{"attn_scale": 0.125, "beta1": 0.9, "schedule": "wsd", "final_lr_fraction": 0.0, "seq_len": 128}
Each number is 50 + 12 x the weight over its row's rms, rounded and kept within 0 to 99. Layers, rows and columns count from 0. The size before them is the row's rms in percent of the matrix's.

# layer 8 attention value, 128x128, rms 0.0807, rows 0-108, columns 64-127
106:51 53 43 66 61 64 33 44 49 46 47 80 58 34 55 74 69 54 43 56 66 59 80 57 47 60 50 54 33 49 56 58 54 54 80 51 53 56 41 63 67 42 18 58 31 57 57 45 51 29 40 52 67 59 62 33 66 54 65 43 51 49 36 34
096:32 46 71 50 51 74 47 33 56 43 37 50 62 26 71 59 45 55 34 50 46 51 54 58 33 27 56 34 55 54 51 56 35 58 54 48 53 47 66 63 52 60 79 50 57 41 71 66 51 62 57 47 55 39 43 50 46 32 55 44 58 55 38 48
101:27 45 47 43 69 47 70 48 46 46 53 31 47 59 37 48 38 61 59 52 37 50 59 24 50 59 51 49 32 62 27 49 63 50 57 48 53 51 40 45 46 50 56 64 61 44 59 67 37 50 62 41 73 31 58 61 73 63 50 52 56 74 41 19
109:62 61 63 50 53 47 45 41 53 65 58 57 58 60 34 40 51 48 65 26 36 54 46 54 53 10 57 59 53 37 64 54 48 48 61 56 21 76 46 63 62 57 66 19 38 62 65 49 43 57 46 44 38 45 58 44 58 36 23 32 64 50 60 38
103:41 59 71 32 49 73 62 69 36 46 42 49 60 29 54 56 61 58 63 51 62 63 57 41 68 67 51 51 49 60 27 52 44 48 40 40 64 40 54 65 31 28 38 53 57 26 35 62 48 53 60 41 51 45 37 55 57 36 16 38 62 35 52 40
105:52 66 59 51 47 55 36 50 41 67 42 40 10 45 43 58 54 42 36 33 52 48 49 33 46 41 45 66 49 59 37 72 56 35 67 55 42 52 53 83 50 64 47 45 37 45 50 27 65 45 41 82 56 40 36 28 66 52 23 54 34 47 60 45
104:47 52 38 29 55 44 56 50 44 41 46 73 47 40 59 52 60 52 41 43 51 51 34 33 69 51 81 64 31 43 52 35 46 31 53 67 52 34 55 49 39 42 51 59 53 66 57 45 34 53 21 60 63 35 21 67 60 61 45 45 62 43 54 37
105:47 44 41 72 61 37 57 41 47 37 42 71 46 46 52 63 60 45 58 33 60 59 58 56 51 35 37 60 32 42 64 46 37 46 47 55 44 51 44 39 37 53 78 62 47 47 48 41 53 38 40 64 62 66 43 74 44 32 44 71 47 54 55 47
105:53 55 58 55 61 53 48 63 60 28 61 39 41 34 45 60 51 52 41 58 39 62 33 60 51 58 66 47 45 39 53 47 59 53 73 64 22 77 34 32 30 46 49 39 61 60 61 68 50 52 32 61 30 54 59 54 49 27 69 63 39 52 69 56
108:71 63 51 59 48 48 70 56 45 58 32 42 54 35 58 56 51 51 68 25 39 81 45 51 50 70 42 64 56 47 38 45 59 35 35 71 34 66 33 56 57 52 54 57 64 29 54 50 54 48 45 45 49 58 53 28 61 49 41 47 52 37 54 38
096:62 35 64 44 45 39 63 31 46 60 40 44 54 55 54 42 43 44 46 65 52 58 44 59 49 56 61 42 44 66 42 57 32 43 68 35 46 55 58 54 30 72 17 33 48 53 46 48 59 49 56 58 53 62 43 52 60 57 53 49 45 64 43 56
100:52 52 38 51 50 55 31 60 55 66 48 62 45 38 46 48 45 54 49 32 69 59 27 48 56 55 58 40 40 52 46 27 65 21 43 54 54 57 61 51 46 46 53 56 36 63 57 37 54 51 46 58 49 56 50 47 54 61 79 44 49 55 51 39
105:36 81 77 42 50 39 67 60 46 40 66 50 46 44 72 25 42 52 65 46 64 47 54 43 74 61 39 76 45 59 56 32 52 58 38 47 54 63 65 50 35 48 42 41 54 60 53 52 28 57 54 60 43 44 47 49 37 41 19 51 60 37 71 40
121:62 60 44 56 55 26 61 45 59 45 42 49 67 72 52 63 48 57 64 50 41 46 62 68 68 60 36 72 57 43 34 46 47 53 70 72 49 52 26 34 74 57 36 22 44 21 57 42 49 48 55 38 61 51 51 52 32 39 64 54 69 43 65 63
093:24 65 52 35 69 50 35 40 37 51 39 69 35 44 57 59 31 67 50 66 60 48 65 51 40 44 49 48 46 49 58 44 36 48 38 44 27 36 66 59 50 58 57 46 81 64 34 49 72 42 58 67 58 46 45 59 53 46 47 52 36 77 35 52
109:38 74 46 48 66 55 56 45 60 41 49 44 49 43 51 65 59 49 56 49 34 61 43 40 36 45 34 49 35 43 41 51 65 47 72 60 42 93 64 32 74 41 57 55 51 32 51 25 54 47 66 69 47 55 70 39 35 42 37 51 49 64 48 60
103:72 59 35 64 60 54 35 61 47 45 63 39 59 46 46 43 70 51 46 56 42 52 41 43 38 45 38 59 65 60 56 61 42 56 64 51 36 54 56 42 36 19 27 33 48 57 63 42 48 35 58 63 38 44 56 58 47 78 33 57 46 40 50 55
110:61 45 69 54 41 53 39 34 53 57 52 45 58 49 46 55 50 66 41 60 65 60 52 44 56 71 57 28 64 51 46 43 58 54 33 65 60 34 54 42 51 62 50 35 27 58 48 52 30 59 44 64 49 36 57 50 43 36 37 46 54 47 69 43
103:40 42 36 39 59 24 48 35 69 64 56 47 74 38 57 62 65 45 54 48 50 62 34 43 54 49 42 57 66 60 78 41 47 72 51 48 56 47 38 61 45 47 55 60 41 62 49 44 48 57 49 30 67 53 29 53 58 47 46 48 30 55 60 59
096:44 58 45 67 58 31 42 59 53 60 60 42 62 41 53 57 63 48 64 62 58 65 72 57 56 67 43 37 70 51 43 55 58 55 74 38 35 67 38 47 54 42 50 54 58 48 43 49 24 48 49 60 49 55 68 28 48 52 53 52 38 38 58 68
092:64 41 63 38 51 41 81 69 45 53 60 54 64 50 54 62 34 50 34 73 48 46 59 38 40 40 53 32 56 38 42 49 34 62 47 52 57 84 63 46 52 41 44 43 48 52 27 71 32 39 51 48 55 48 46 48 45 57 30 44 49 33 57 58
114:55 40 52 46 67 51 67 52 48 55 71 53 50 52 55 50 54 61 37 60 60 35 29 65 50 18 41 50 64 62 51 33 46 48 69 53 31 59 51 46 63 50 52 56 60 40 58 72 47 64 47 48 52 40 51 40 36 50 51 39 76 26 38 31
106:60 65 30 39 27 34 59 53 63 59 61 48 51 56 30 56 55 56 73 47 58 39 67 38 56 51 57 35 41 28 49 49 48 50 46 50 42 15 50 52 66 56 46 23 31 49 70 51 40 62 35 54 48 53 51 40 47 56 48 59 65 51 43 61
099:47 59 32 50 37 54 39 44 63 61 44 27 49 46 40 57 74 28 63 66 21 45 42 70 63 33 56 39 56 50 53 57 52 28 48 71 45 54 40 38 59 56 42 51 52 31 37 49 52 36 66 36 44 55 48 36 59 56 78 52 56 44 49 44
104:44 77 49 45 55 37 53 52 34 63 50 66 52 50 36 68 50 34 54 33 61 65 37 48 61 48 29 56 45 57 30 54 69 51 58 54 59 36 41 58 36 38 50 66 33 48 31 43 37 65 46 45 56 58 59 40 60 55 45 30 50 57 36 45
111:60 45 56 58 56 48 69 47 50 63 52 57 37 86 53 49 43 58 51 46 59 44 50 41 48 49 59 51 57 39 41 49 52 31 44 54 36 66 56 56 64 45 46 45 41 50 44 51 45 69 54 35 65 56 40 47 41 60 45 48 32 56 40 61
108:56 39 28 47 43 54 69 45 46 80 53 42 37 39 47 53 60 44 61 49 41 32 51 72 46 31 62 62 67 66 40 61 90 43 50 32 39 35 44 58 50 36 52 35 33 37 36 50 66 56 54 39 49 47 42 40 51 68 57 51 47 56 36 48
128:56 42 47 40 60 52 56 54 24 33 43 75 56 45 48 38 41 40 60 37 70 51 34 60 68 58 62 39 37 54 29 47 49 60 52 51 68 49 58 69 55 39 61 47 43 50 45 52 51 52 39 57 61 55 71 62 68 56 53 49 54 52 51 58
101:57 48 30 39 64 30 74 58 47 52 71 47 56 60 39 73 57 53 68 50 69 38 48 62 39 52 48 62 50 56 40 49 52 40 53 29 61 35 71 45 47 45 62 35 28 45 55 26 52 47 59 45 45 49 48 29 44 52 53 54 41 40 44 50
098:41 64 58 46 51 56 56 34 53 51 38 45 38 48 57 40 45 57 37 48 37 57 46 48 32 60 34 50 45 60 53 84 52 66 61 66 71 52 53 43 47 65 53 49 69 70 34 43 38 52 41 53 58 29 42 46 43 47 74 51 39 23 61 50
096:74 38 44 31 70 43 30 47 87 47 60 70 34 50 28 40 73 39 45 49 59 51 40 48 39 59 52 39 57 23 75 40 25 46 62 44 41 69 59 56 45 50 41 52 61 41 33 49 60 42 55 50 51 72 47 38 68 65 53 58 35 39 51 53
097:40 60 38 63 78 64 52 38 53 49 55 39 58 56 66 62 53 53 35 71 36 37 43 64 39 63 42 61 55 65 39 42 58 56 39 70 52 29 76 45 74 41 35 45 35 61 44 41 49 68 45 51 48 43 39 57 58 46 52 59 63 56 54 50
091:47 60 47 42 30 36 65 43 29 42 44 35 15 57 44 54 41 55 60 59 52 34 48 58 41 44 58 30 87 82 51 36 45 72 63 50 48 43 48 51 30 67 44 48 66 57 59 65 57 53 61 40 43 53 46 44 40 51 44 58 57 63 49 56
101:39 65 63 61 73 61 53 50 37 66 52 51 32 59 62 52 71 51 11 40 40 51 44 28 47 65 49 58 38 62 31 52 59 27 30 47 53 39 57 51 68 32 64 52 55 54 55 25 54 36 50 56 39 50 51 53 52 57 43 63 60 66 53 60
104:54 64 44 46 55 64 29 56 44 59 46 63 41 52 40 62 72 50 22 52 49 40 41 42 50 74 47 47 52 43 62 53 65 33 50 54 38 51 32 42 76 42 37 48 55 56 40 54 45 43 72 43 45 52 55 24 79 56 39 64 34 64 37 50
119:41 51 57 65 57 54 58 24 33 65 48 59 53 61 42 50 52 66 57 43 41 26 38 49 64 51 59 49 59 45 51 33 62 53 50 54 52 30 44 38 78 35 53 24 46 40 29 52 47 30 45 41 47 54 53 61 72 60 57 62 57 73 60 25
085:44 56 49 52 55 51 46 61 55 28 56 29 55 68 61 23 46 57 37 55 55 63 47 37 58 65 64 60 29 47 43 60 68 47 65 55 37 53 41 61 65 51 30 60 50 51 38 62 47 33 59 54 61 41 47 59 75 53 43 69 41 46 27 73
105:31 53 23 44 51 49 58 62 51 40 32 53 62 55 41 49 44 51 70 59 44 27 53 31 37 36 54 75 47 73 52 42 32 40 53 58 52 59 31 72 51 37 53 55 50 62 54 44 58 83 50 39 79 61 43 38 16 72 47 43 60 59 49 59
096:48 53 47 63 63 47 56 65 06 71 60 56 45 64 51 53 46 57 41 42 46 54 40 32 39 37 22 58 54 37 67 43 48 56 52 56 48 52 64 37 47 57 54 30 49 66 52 60 32 64 74 37 55 66 72 51 48 53 57 66 40 52 29 43
107:58 55 39 63 75 49 58 42 61 52 45 63 73 65 57 53 52 55 47 35 61 64 31 38 39 45 45 41 59 50 58 44 39 38 50 45 46 54 52 51 47 55 65 41 63 61 44 61 50 51 50 40 26 51 26 28 76 51 45 67 53 55 31 47
114:53 57 55 51 36 61 61 57 33 40 56 42 42 43 65 58 34 28 71 49 55 27 65 78 51 63 34 64 55 49 58 49 48 45 57 32 54 51 59 65 37 48 51 67 61 37 43 54 58 54 41 43 36 47 35 52 34 50 66 58 77 48 36 57
113:42 46 72 51 74 43 62 61 49 34 60 43 66 44 44 51 30 49 37 47 49 59 28 51 57 41 37 54 55 62 50 37 27 52 47 38 42 70 55 50 37 51 49 70 63 65 55 62 42 41 58 41 38 38 45 57 44 65 51 49 60 64 63 53
103:56 44 56 51 78 57 42 31 33 59 52 53 56 38 57 57 26 56 49 54 64 51 51 59 48 49 53 41 27 54 59 49 47 40 43 49 56 41 50 48 48 59 48 53 64 51 48 50 40 16 39 47 56 61 55 42 69 45 52 52 69 31 30 47
103:62 51 58 26 66 43 63 50 51 59 58 68 55 34 71 71 57 42 28 45 74 52 30 50 55 52 45 38 49 39 41 53 54 47 47 48 40 55 61 69 52 39 24 59 61 38 56 46 48 35 38 37 50 65 45 28 61 58 32 49 19 52 61 52
104:41 65 31 59 47 48 35 71 48 31 51 52 57 59 52 53 69 38 42 51 56 51 69 63 52 64 41 63 66 74 42 53 33 52 39 52 25 47 61 48 36 33 58 57 39 39 56 47 63 48 56 57 41 49 55 48 52 49 78 31 50 63 32 40
108:45 48 52 24 45 52 49 57 58 42 57 52 28 33 46 40 43 40 40 59 55 61 48 71 45 50 62 42 59 65 34 44 51 42 16 62 34 37 44 60 67 59 66 39 59 36 54 63 67 44 53 41 42 59 53 44 57 66 66 54 74 44 73 68
102:52 56 65 50 46 57 50 11 31 39 38 60 39 66 37 41 37 56 44 52 64 33 45 49 34 24 42 53 50 45 55 43 59 54 62 58 45 62 58 52 51 57 35 54 74 46 38 46 44 51 45 50 32 26 55 54 83 38 40 49 47 63 31 42
111:50 41 59 37 53 52 62 53 64 50 54 35 48 71 37 29 61 24 39 45 59 38 37 46 38 55 58 59 39 41 49 46 43 56 55 58 61 81 45 71 72 46 50 38 54 51 65 49 56 69 51 41 58 42 59 70 58 60 55 45 66 24 58 48
094:41 65 42 57 41 33 63 51 55 45 25 60 60 57 45 39 55 65 61 62 48 69 57 49 50 49 83 62 27 53 50 40 59 33 45 34 75 58 35 50 57 38 39 57 52 51 45 57 62 56 35 51 43 43 74 51 45 48 37 66 45 32 61 78
103:51 63 53 55 70 43 63 36 50 49 57 55 52 67 58 61 53 54 54 52 43 41 37 38 60 65 50 52 47 58 43 35 36 59 40 49 75 51 51 62 73 64 23 40 60 44 45 47 44 46 38 43 61 70 46 50 51 53 45 65 56 49 61 34
106:38 63 53 80 39 39 13 43 41 54 69 77 64 60 57 47 49 54 53 36 41 40 56 56 60 49 34 65 50 74 56 33 57 49 27 70 50 48 36 45 37 52 33 66 61 53 43 42 40 42 37 70 63 70 60 43 41 48 40 53 42 52 48 43
103:53 30 64 52 50 59 66 41 43 57 67 49 54 57 64 39 58 58 46 55 44 59 43 35 67 48 52 53 63 42 66 45 44 31 45 54 56 61 64 56 33 48 37 42 51 44 54 51 54 56 55 27 33 52 57 80 48 49 33 54 24 71 32 43
088:51 50 56 56 49 38 65 76 41 50 48 56 74 48 61 62 58 56 40 32 36 40 56 31 44 39 53 74 42 44 44 52 49 33 47 61 54 54 48 33 74 65 45 42 74 40 77 34 43 40 61 51 39 31 48 55 40 77 58 48 41 41 65 30
102:58 46 60 37 51 54 41 45 47 47 52 56 35 68 55 48 27 62 45 40 68 48 54 35 57 69 61 61 46 61 48 64 51 51 33 81 53 46 66 67 71 54 31 28 59 26 47 54 46 47 47 44 68 46 56 46 41 31 50 44 56 43 45 62
111:34 17 52 49 30 41 50 45 67 35 49 41 43 35 43 31 44 59 67 53 27 44 42 50 52 57 47 72 32 52 49 47 49 51 93 50 54 46 47 45 59 56 42 44 62 35 58 47 50 71 53 69 64 45 52 45 26 63 55 58 59 55 52 46
105:50 53 47 28 58 52 56 57 47 61 31 41 73 40 75 43 53 56 37 42 55 59 49 47 71 54 41 52 30 53 46 61 36 63 47 22 34 33 60 53 48 43 55 54 33 63 47 59 57 46 40 44 63 53 30 44 67 43 30 56 32 57 63 67
096:36 73 21 35 55 64 37 56 43 62 46 47 41 52 60 53 75 47 42 50 37 65 57 44 41 33 25 34 62 67 53 63 44 64 36 69 38 39 36 50 52 58 49 55 41 60 43 73 52 38 73 56 67 43 62 41 53 65 26 57 37 34 52 54
110:51 47 58 50 35 40 43 51 61 50 38 43 36 39 51 29 35 40 46 64 33 46 58 47 45 45 46 37 48 56 58 54 59 68 47 89 39 27 50 32 47 74 49 30 59 47 85 48 44 47 61 73 27 44 28 40 50 39 68 51 52 47 48 46
105:49 45 47 45 39 46 63 43 66 47 54 40 30 50 39 51 56 42 52 46 46 70 44 54 33 63 28 57 36 49 42 53 67 44 30 73 44 54 32 46 72 31 57 42 56 46 23 48 38 55 71 39 51 44 49 56 47 31 57 60 26 55 53 63
117:40 27 47 55 23 59 61 57 33 57 33 56 48 49 51 60 43 66 60 34 48 62 54 39 43 54 68 56 51 60 47 39 40 66 43 43 36 35 51 53 48 52 52 52 66 49 28 60 50 47 51 69 52 38 60 54 42 70 47 52 08 30 57 35
109:41 65 65 44 35 39 77 54 27 54 51 48 61 50 49 52 45 69 61 50 48 85 68 38 38 55 51 42 59 61 34 28 71 47 50 47 52 60 66 68 28 50 61 52 29 36 39 42 48 86 48 62 65 48 58 51 43 38 56 60 65 44 67 52
103:55 59 54 53 67 62 52 59 63 44 47 33 63 52 72 61 56 81 50 49 61 38 48 52 75 60 53 40 61 55 46 47 60 29 42 36 52 41 41 40 25 56 57 62 38 57 34 83 68 70 37 54 60 35 55 40 40 47 64 55 56 54 41 33
103:40 39 38 58 24 35 43 45 49 58 58 49 53 51 86 54 61 65 44 60 45 37 45 49 48 54 46 58 33 54 64 70 46 50 72 33 61 54 35 51 63 53 43 53 31 52 42 51 56 37 33 51 45 56 71 41 66 58 71 64 58 57 41 56
109:69 51 33 29 30 59 41 27 61 70 54 47 53 39 37 48 72 43 21 29 49 27 64 46 76 42 62 49 45 45 48 48 40 55 49 35 48 57 47 53 51 60 61 43 49 46 44 47 53 33 52 60 47 47 61 57 65 54 57 28 48 56 40 79
093:36 49 54 65 34 72 45 49 55 42 52 36 53 41 31 54 51 69 54 39 49 59 46 49 55 62 55 55 25 49 43 45 60 31 40 30 59 68 60 50 65 50 34 66 61 30 57 31 31 63 66 72 57 45 61 55 62 29 66 63 47 62 40 32
086:18 30 57 42 37 37 44 37 66 50 45 48 24 48 46 70 43 30 49 60 47 39 74 66 44 57 66 44 59 60 55 61 39 21 52 46 61 52 60 49 52 53 45 51 57 36 46 45 56 27 51 57 60 55 51 55 58 65 45 48 37 71 66 67
101:37 38 26 55 47 34 46 46 61 41 41 63 27 57 49 34 61 32 61 37 45 30 70 50 37 53 60 69 27 53 33 65 39 18 75 46 44 43 46 63 50 26 49 40 42 39 58 39 55 41 37 53 56 56 45 49 62 49 70 67 43 46 49 56
079:61 64 48 67 48 32 75 45 47 32 51 52 47 61 49 56 49 50 60 40 53 63 57 58 27 40 54 37 49 51 43 31 47 70 45 49 69 60 25 46 54 57 40 34 43 76 51 61 44 38 54 45 53 54 53 81 51 47 63 60 75 47 52 49
089:30 49 46 51 43 13 79 18 65 40 36 56 37 62 55 73 52 55 53 39 46 51 57 59 63 44 47 43 51 31 60 60 41 56 72 56 68 54 30 32 59 52 59 32 53 67 34 35 39 56 37 74 47 61 42 58 72 52 58 56 55 60 53 63
087:51 41 58 43 35 48 64 48 57 32 33 44 50 43 52 54 67 57 38 43 55 46 50 61 53 43 37 45 50 42 51 52 32 71 64 42 59 60 44 48 46 55 35 50 64 60 49 67 59 51 57 43 54 69 46 31 59 45 34 34 47 74 46 64
109:41 44 60 47 59 62 34 35 50 54 46 47 37 64 52 49 43 44 35 47 48 37 45 36 56 50 50 49 43 54 66 43 40 35 62 60 54 56 65 25 56 43 42 61 81 32 47 26 47 23 38 70 26 35 66 68 62 43 50 45 46 64 41 45
101:68 54 39 39 35 47 64 62 45 46 48 57 42 51 40 54 55 35 29 54 53 47 50 40 61 59 45 56 55 25 37 52 54 45 42 52 33 90 36 33 55 61 74 43 70 48 45 66 31 56 64 46 49 44 57 34 70 56 48 51 64 54 65 54
108:46 48 45 41 43 42 58 45 62 48 53 56 33 34 40 16 41 54 69 60 56 45 57 68 42 51 65 45 44 35 44 55 54 44 33 48 37 45 25 57 39 51 47 74 64 81 63 53 62 38 48 38 36 42 70 53 69 47 53 68 41 36 28 55
098:48 45 34 59 61 52 51 46 50 37 31 55 35 58 29 47 53 47 30 31 52 58 51 39 40 47 39 25 53 55 65 52 58 49 46 54 56 38 57 29 45 40 63 45 54 67 49 60 56 59 43 37 48 50 47 56 41 44 85 55 51 63 45 35
096:66 49 53 48 59 61 51 61 62 48 39 45 38 52 70 31 62 63 70 39 72 58 38 52 40 44 34 53 39 32 56 50 56 56 56 35 34 46 62 50 46 63 36 56 39 52 54 61 49 65 40 57 37 65 65 39 61 32 62 55 71 46 53 28
093:56 58 66 56 54 30 58 63 45 18 60 45 53 45 66 37 52 62 39 55 33 62 45 24 40 37 39 62 36 29 54 52 48 68 45 57 34 44 21 52 38 51 52 31 45 60 55 43 45 61 54 66 67 60 38 48 38 58 46 49 51 46 59 57
088:41 46 29 48 50 51 33 49 61 22 61 50 37 42 31 63 48 67 57 49 64 53 54 54 36 37 39 55 73 49 67 43 68 66 40 44 53 56 52 70 45 68 47 50 38 62 58 70 34 65 58 53 45 62 48 53 46 56 54 59 51 38 54 50
094:42 43 45 50 33 43 60 49 40 40 49 50 40 68 59 47 27 48 83 38 54 62 63 58 52 33 39 49 55 29 41 48 56 37 68 33 32 47 43 42 37 42 59 46 55 45 57 53 43 52 40 74 53 56 32 51 59 50 62 51 72 39 47 36
092:54 36 54 62 59 56 66 48 49 51 48 55 41 48 61 34 26 52 40 64 43 54 49 60 61 46 43 42 34 43 24 68 20 56 48 53 52 65 42 56 46 48 56 47 76 53 46 49 42 41 47 40 37 41 59 62 54 65 64 71 43 34 54 54
091:57 41 66 52 58 64 63 39 49 51 70 40 71 32 23 67 43 66 60 35 64 52 35 47 50 74 28 57 22 44 45 56 34 65 40 46 38 47 40 59 48 63 39 50 44 53 32 49 59 41 50 29 51 61 50 34 50 65 32 47 36 43 60 44
103:51 48 59 71 53 51 44 56 69 64 61 49 66 45 42 72 56 51 32 60 46 51 48 64 61 39 48 33 45 41 50 35 41 19 37 72 30 59 43 48 67 46 75 58 32 58 48 33 60 51 59 44 40 60 61 40 53 43 59 34 52 47 71 42
107:41 69 30 57 47 58 35 29 51 66 44 42 47 50 77 40 56 59 47 31 62 50 47 53 50 60 45 60 33 55 62 46 69 50 43 68 54 52 62 63 49 47 32 61 34 66 53 33 27 36 49 37 59 61 67 39 49 58 47 63 23 61 49 37
094:30 56 38 65 43 53 53 56 46 50 58 58 45 47 39 70 48 60 20 54 50 64 39 73 36 53 36 43 49 59 39 42 43 47 57 62 57 60 59 54 72 62 59 43 52 40 71 48 47 50 48 84 69 39 38 69 62 52 81 48 40 52 54 44
094:59 55 50 55 54 44 55 56 57 27 61 84 28 54 67 61 65 50 57 44 41 46 51 59 49 55 55 67 54 42 55 32 26 50 77 65 21 75 30 62 55 38 55 39 50 39 70 49 46 50 57 54 61 66 65 46 55 57 70 51 42 51 32 52
088:62 33 48 48 42 17 66 53 65 59 30 72 50 44 29 66 54 57 64 40 72 36 46 53 59 45 42 57 49 67 54 46 28 52 44 65 62 38 40 64 47 39 64 42 49 47 65 56 44 69 47 43 42 50 37 48 42 43 62 48 46 35 48 32
092:58 26 65 45 34 63 58 71 50 51 57 43 29 55 50 50 48 51 57 52 54 28 25 49 58 61 42 49 25 53 24 51 43 42 59 20 69 76 56 71 63 51 65 36 30 55 35 44 66 39 54 58 46 64 69 33 55 50 46 46 48 58 47 56
086:48 41 27 59 40 36 43 55 60 56 20 56 56 64 58 45 41 49 56 39 58 63 48 42 56 69 52 35 53 49 65 40 65 32 36 82 70 55 58 46 50 48 23 57 44 28 48 72 51 37 28 46 44 41 37 67 50 39 52 63 21 49 68 24
091:50 47 47 70 62 35 37 43 57 69 45 46 22 66 49 53 57 48 50 28 45 48 58 24 54 30 50 65 50 45 56 58 51 62 51 61 39 38 63 47 37 29 68 42 66 61 68 35 45 33 47 64 32 46 68 55 65 42 52 41 54 73 55 54
099:42 45 68 55 71 35 52 36 51 66 29 60 42 33 50 49 22 40 43 50 72 26 39 56 55 52 64 62 54 66 33 58 57 24 52 43 38 51 52 73 55 52 41 38 57 50 45 49 75 63 48 50 64 60 36 50 64 51 60 48 49 44 45 43
097:54 33 52 58 22 36 49 44 44 40 55 56 45 53 32 50 45 48 44 50 41 79 45 45 61 49 62 48 45 52 57 55 45 50 61 47 39 34 31 11 60 37 65 37 49 29 60 50 50 57 53 78 59 49 36 53 60 37 55 28 27 43 54 41
097:44 40 49 55 64 57 57 56 62 73 61 62 48 38 57 69 38 54 53 29 67 35 58 41 51 48 50 66 60 50 21 35 63 61 36 35 64 63 59 64 78 43 46 34 63 55 41 50 42 69 52 60 57 41 48 31 24 55 45 41 50 25 73 59
080:54 57 50 54 36 49 62 40 58 50 49 37 72 57 49 29 55 51 45 66 29 42 64 54 49 39 66 51 48 74 26 49 63 48 49 50 43 71 40 37 50 36 62 65 44 44 43 58 35 48 47 50 76 37 67 57 48 29 54 57 57 60 32 54
102:48 23 42 49 51 76 34 61 40 65 46 51 59 28 53 46 64 51 40 55 29 46 61 42 47 56 59 36 49 64 39 42 61 54 52 29 57 42 49 38 61 44 44 75 61 38 46 55 53 45 60 40 59 34 57 64 56 47 70 42 44 43 62 51
103:47 55 34 73 41 59 61 46 40 54 28 32 54 55 51 41 43 62 72 76 41 45 63 69 55 63 53 50 56 47 55 25 69 40 42 69 53 37 60 45 57 40 40 74 53 54 41 46 35 40 62 53 53 62 30 54 49 31 48 52 53 62 66 31
085:56 56 38 47 33 30 46 56 46 63 67 61 40 68 60 26 30 43 53 39 66 40 70 54 37 64 41 52 49 39 35 55 31 85 36 44 61 49 51 65 53 66 30 39 62 58 65 62 50 48 61 35 53 65 37 67 43 54 53 32 54 37 65 56
099:62 35 45 72 58 37 28 47 48 51 71 50 46 52 42 40 52 61 57 52 54 27 54 65 60 63 59 34 35 35 49 42 67 44 53 61 60 62 64 56 58 47 47 41 28 52 51 44 64 50 45 46 71 54 76 54 37 69 36 47 40 35 75 29
093:29 73 58 42 45 53 49 47 36 47 28 64 66 60 42 55 49 52 40 47 58 27 62 29 66 18 54 54 41 55 54 44 36 55 62 38 70 37 62 54 67 46 42 52 52 35 44 50 70 56 31 39 39 54 31 36 40 43 44 51 41 54 25 47
109:55 46 57 20 41 55 38 57 59 46 57 26 50 51 48 26 35 70 40 47 53 28 52 33 50 46 51 45 38 37 58 42 51 49 49 55 49 49 38 45 77 70 60 56 54 39 46 75 32 58 45 33 48 57 46 55 50 47 47 24 65 45 52 59
088:40 45 57 81 71 50 47 57 48 70 65 43 80 55 40 67 37 35 66 49 42 42 44 45 51 57 32 38 43 61 40 50 43 44 49 71 31 55 48 47 48 49 50 43 55 45 76 65 54 57 59 38 48 61 52 56 36 27 66 39 60 63 48 66
096:57 59 17 52 40 52 48 39 63 36 46 35 44 44 52 32 51 56 30 67 50 31 77 79 48 52 52 51 58 38 54 61 57 61 36 68 46 61 34 55 68 48 62 63 57 58 41 48 51 59 28 44 66 48 47 59 37 38 43 58 45 58 57 66
101:40 74 42 48 59 56 30 50 69 48 45 52 59 47 39 64 53 46 69 47 70 27 52 47 50 50 41 61 44 43 48 33 47 57 58 43 37 37 52 51 59 65 52 56 50 41 57 45 52 60 45 52 55 47 54 53 58 38 70 28 45 52 40 60
089:49 24 47 52 69 50 69 39 48 55 52 46 33 31 69 57 49 49 49 44 41 26 56 36 44 54 43 53 53 59 35 44 29 47 39 49 32 50 48 74 32 47 59 39 51 42 62 52 62 64 36 37 42 53 43 62 38 70 46 51 60 66 72 45
101:51 61 43 33 48 56 54 25 38 22 47 53 54 39 28 53 71 61 39 55 42 66 71 63 49 66 45 35 47 38 55 57 30 47 52 42 33 58 60 53 66 36 68 38 37 47 61 39 45 50 58 80 47 47 40 41 36 46 51 37 38 49 39 57
094:51 71 42 23 46 28 56 38 62 57 53 39 58 40 44 61 57 52 49 38 34 48 48 19 41 61 68 59 39 42 55 32 51 59 44 44 44 51 53 69 66 56 46 51 38 34 62 47 24 72 40 64 37 39 27 47 90 38 61 44 66 54 61 55
091:96 45 52 40 51 55 45 58 52 52 54 38 55 57 32 50 37 53 40 56 66 48 44 44 66 38 45 56 47 39 45 66 42 69 54 40 09 41 56 41 47 23 53 49 41 55 49 60 35 31 59 52 30 63 45 50 63 60 48 47 48 58 36 81
090:47 68 62 42 53 40 54 42 35 37 50 48 45 55 42 50 48 48 71 51 60 74 40 34 36 63 65 83 49 57 48 55 70 57 37 39 51 60 46 70 43 64 44 29 53 65 41 47 28 63 56 45 59 59 60 57 54 44 58 72 34 53 68 69
091:29 35 52 33 68 40 37 66 56 50 41 58 34 53 57 47 46 36 53 43 56 54 63 50 27 51 61 52 51 48 54 31 43 53 46 68 61 52 69 72 53 56 69 27 56 59 18 51 54 41 38 59 51 70 50 49 54 51 61 38 31 42 46 52
084:64 44 59 50 61 45 54 61 63 55 41 53 40 70 35 57 64 68 76 62 39 47 33 50 49 33 59 67 58 46 54 46 60 32 51 35 43 40 55 61 54 24 72 48 41 44 44 45 47 59 45 32 46 46 38 64 31 30 46 47 46 31 59 52
096:48 61 48 67 63 39 39 42 52 55 42 63 46 67 61 50 38 07 51 56 43 45 52 57 45 60 37 53 62 61 71 31 53 57 48 61 58 54 54 59 33 50 54 57 56 52 41 35 65 44 52 24 38 59 36 52 34 43 70 67 37 59 47 56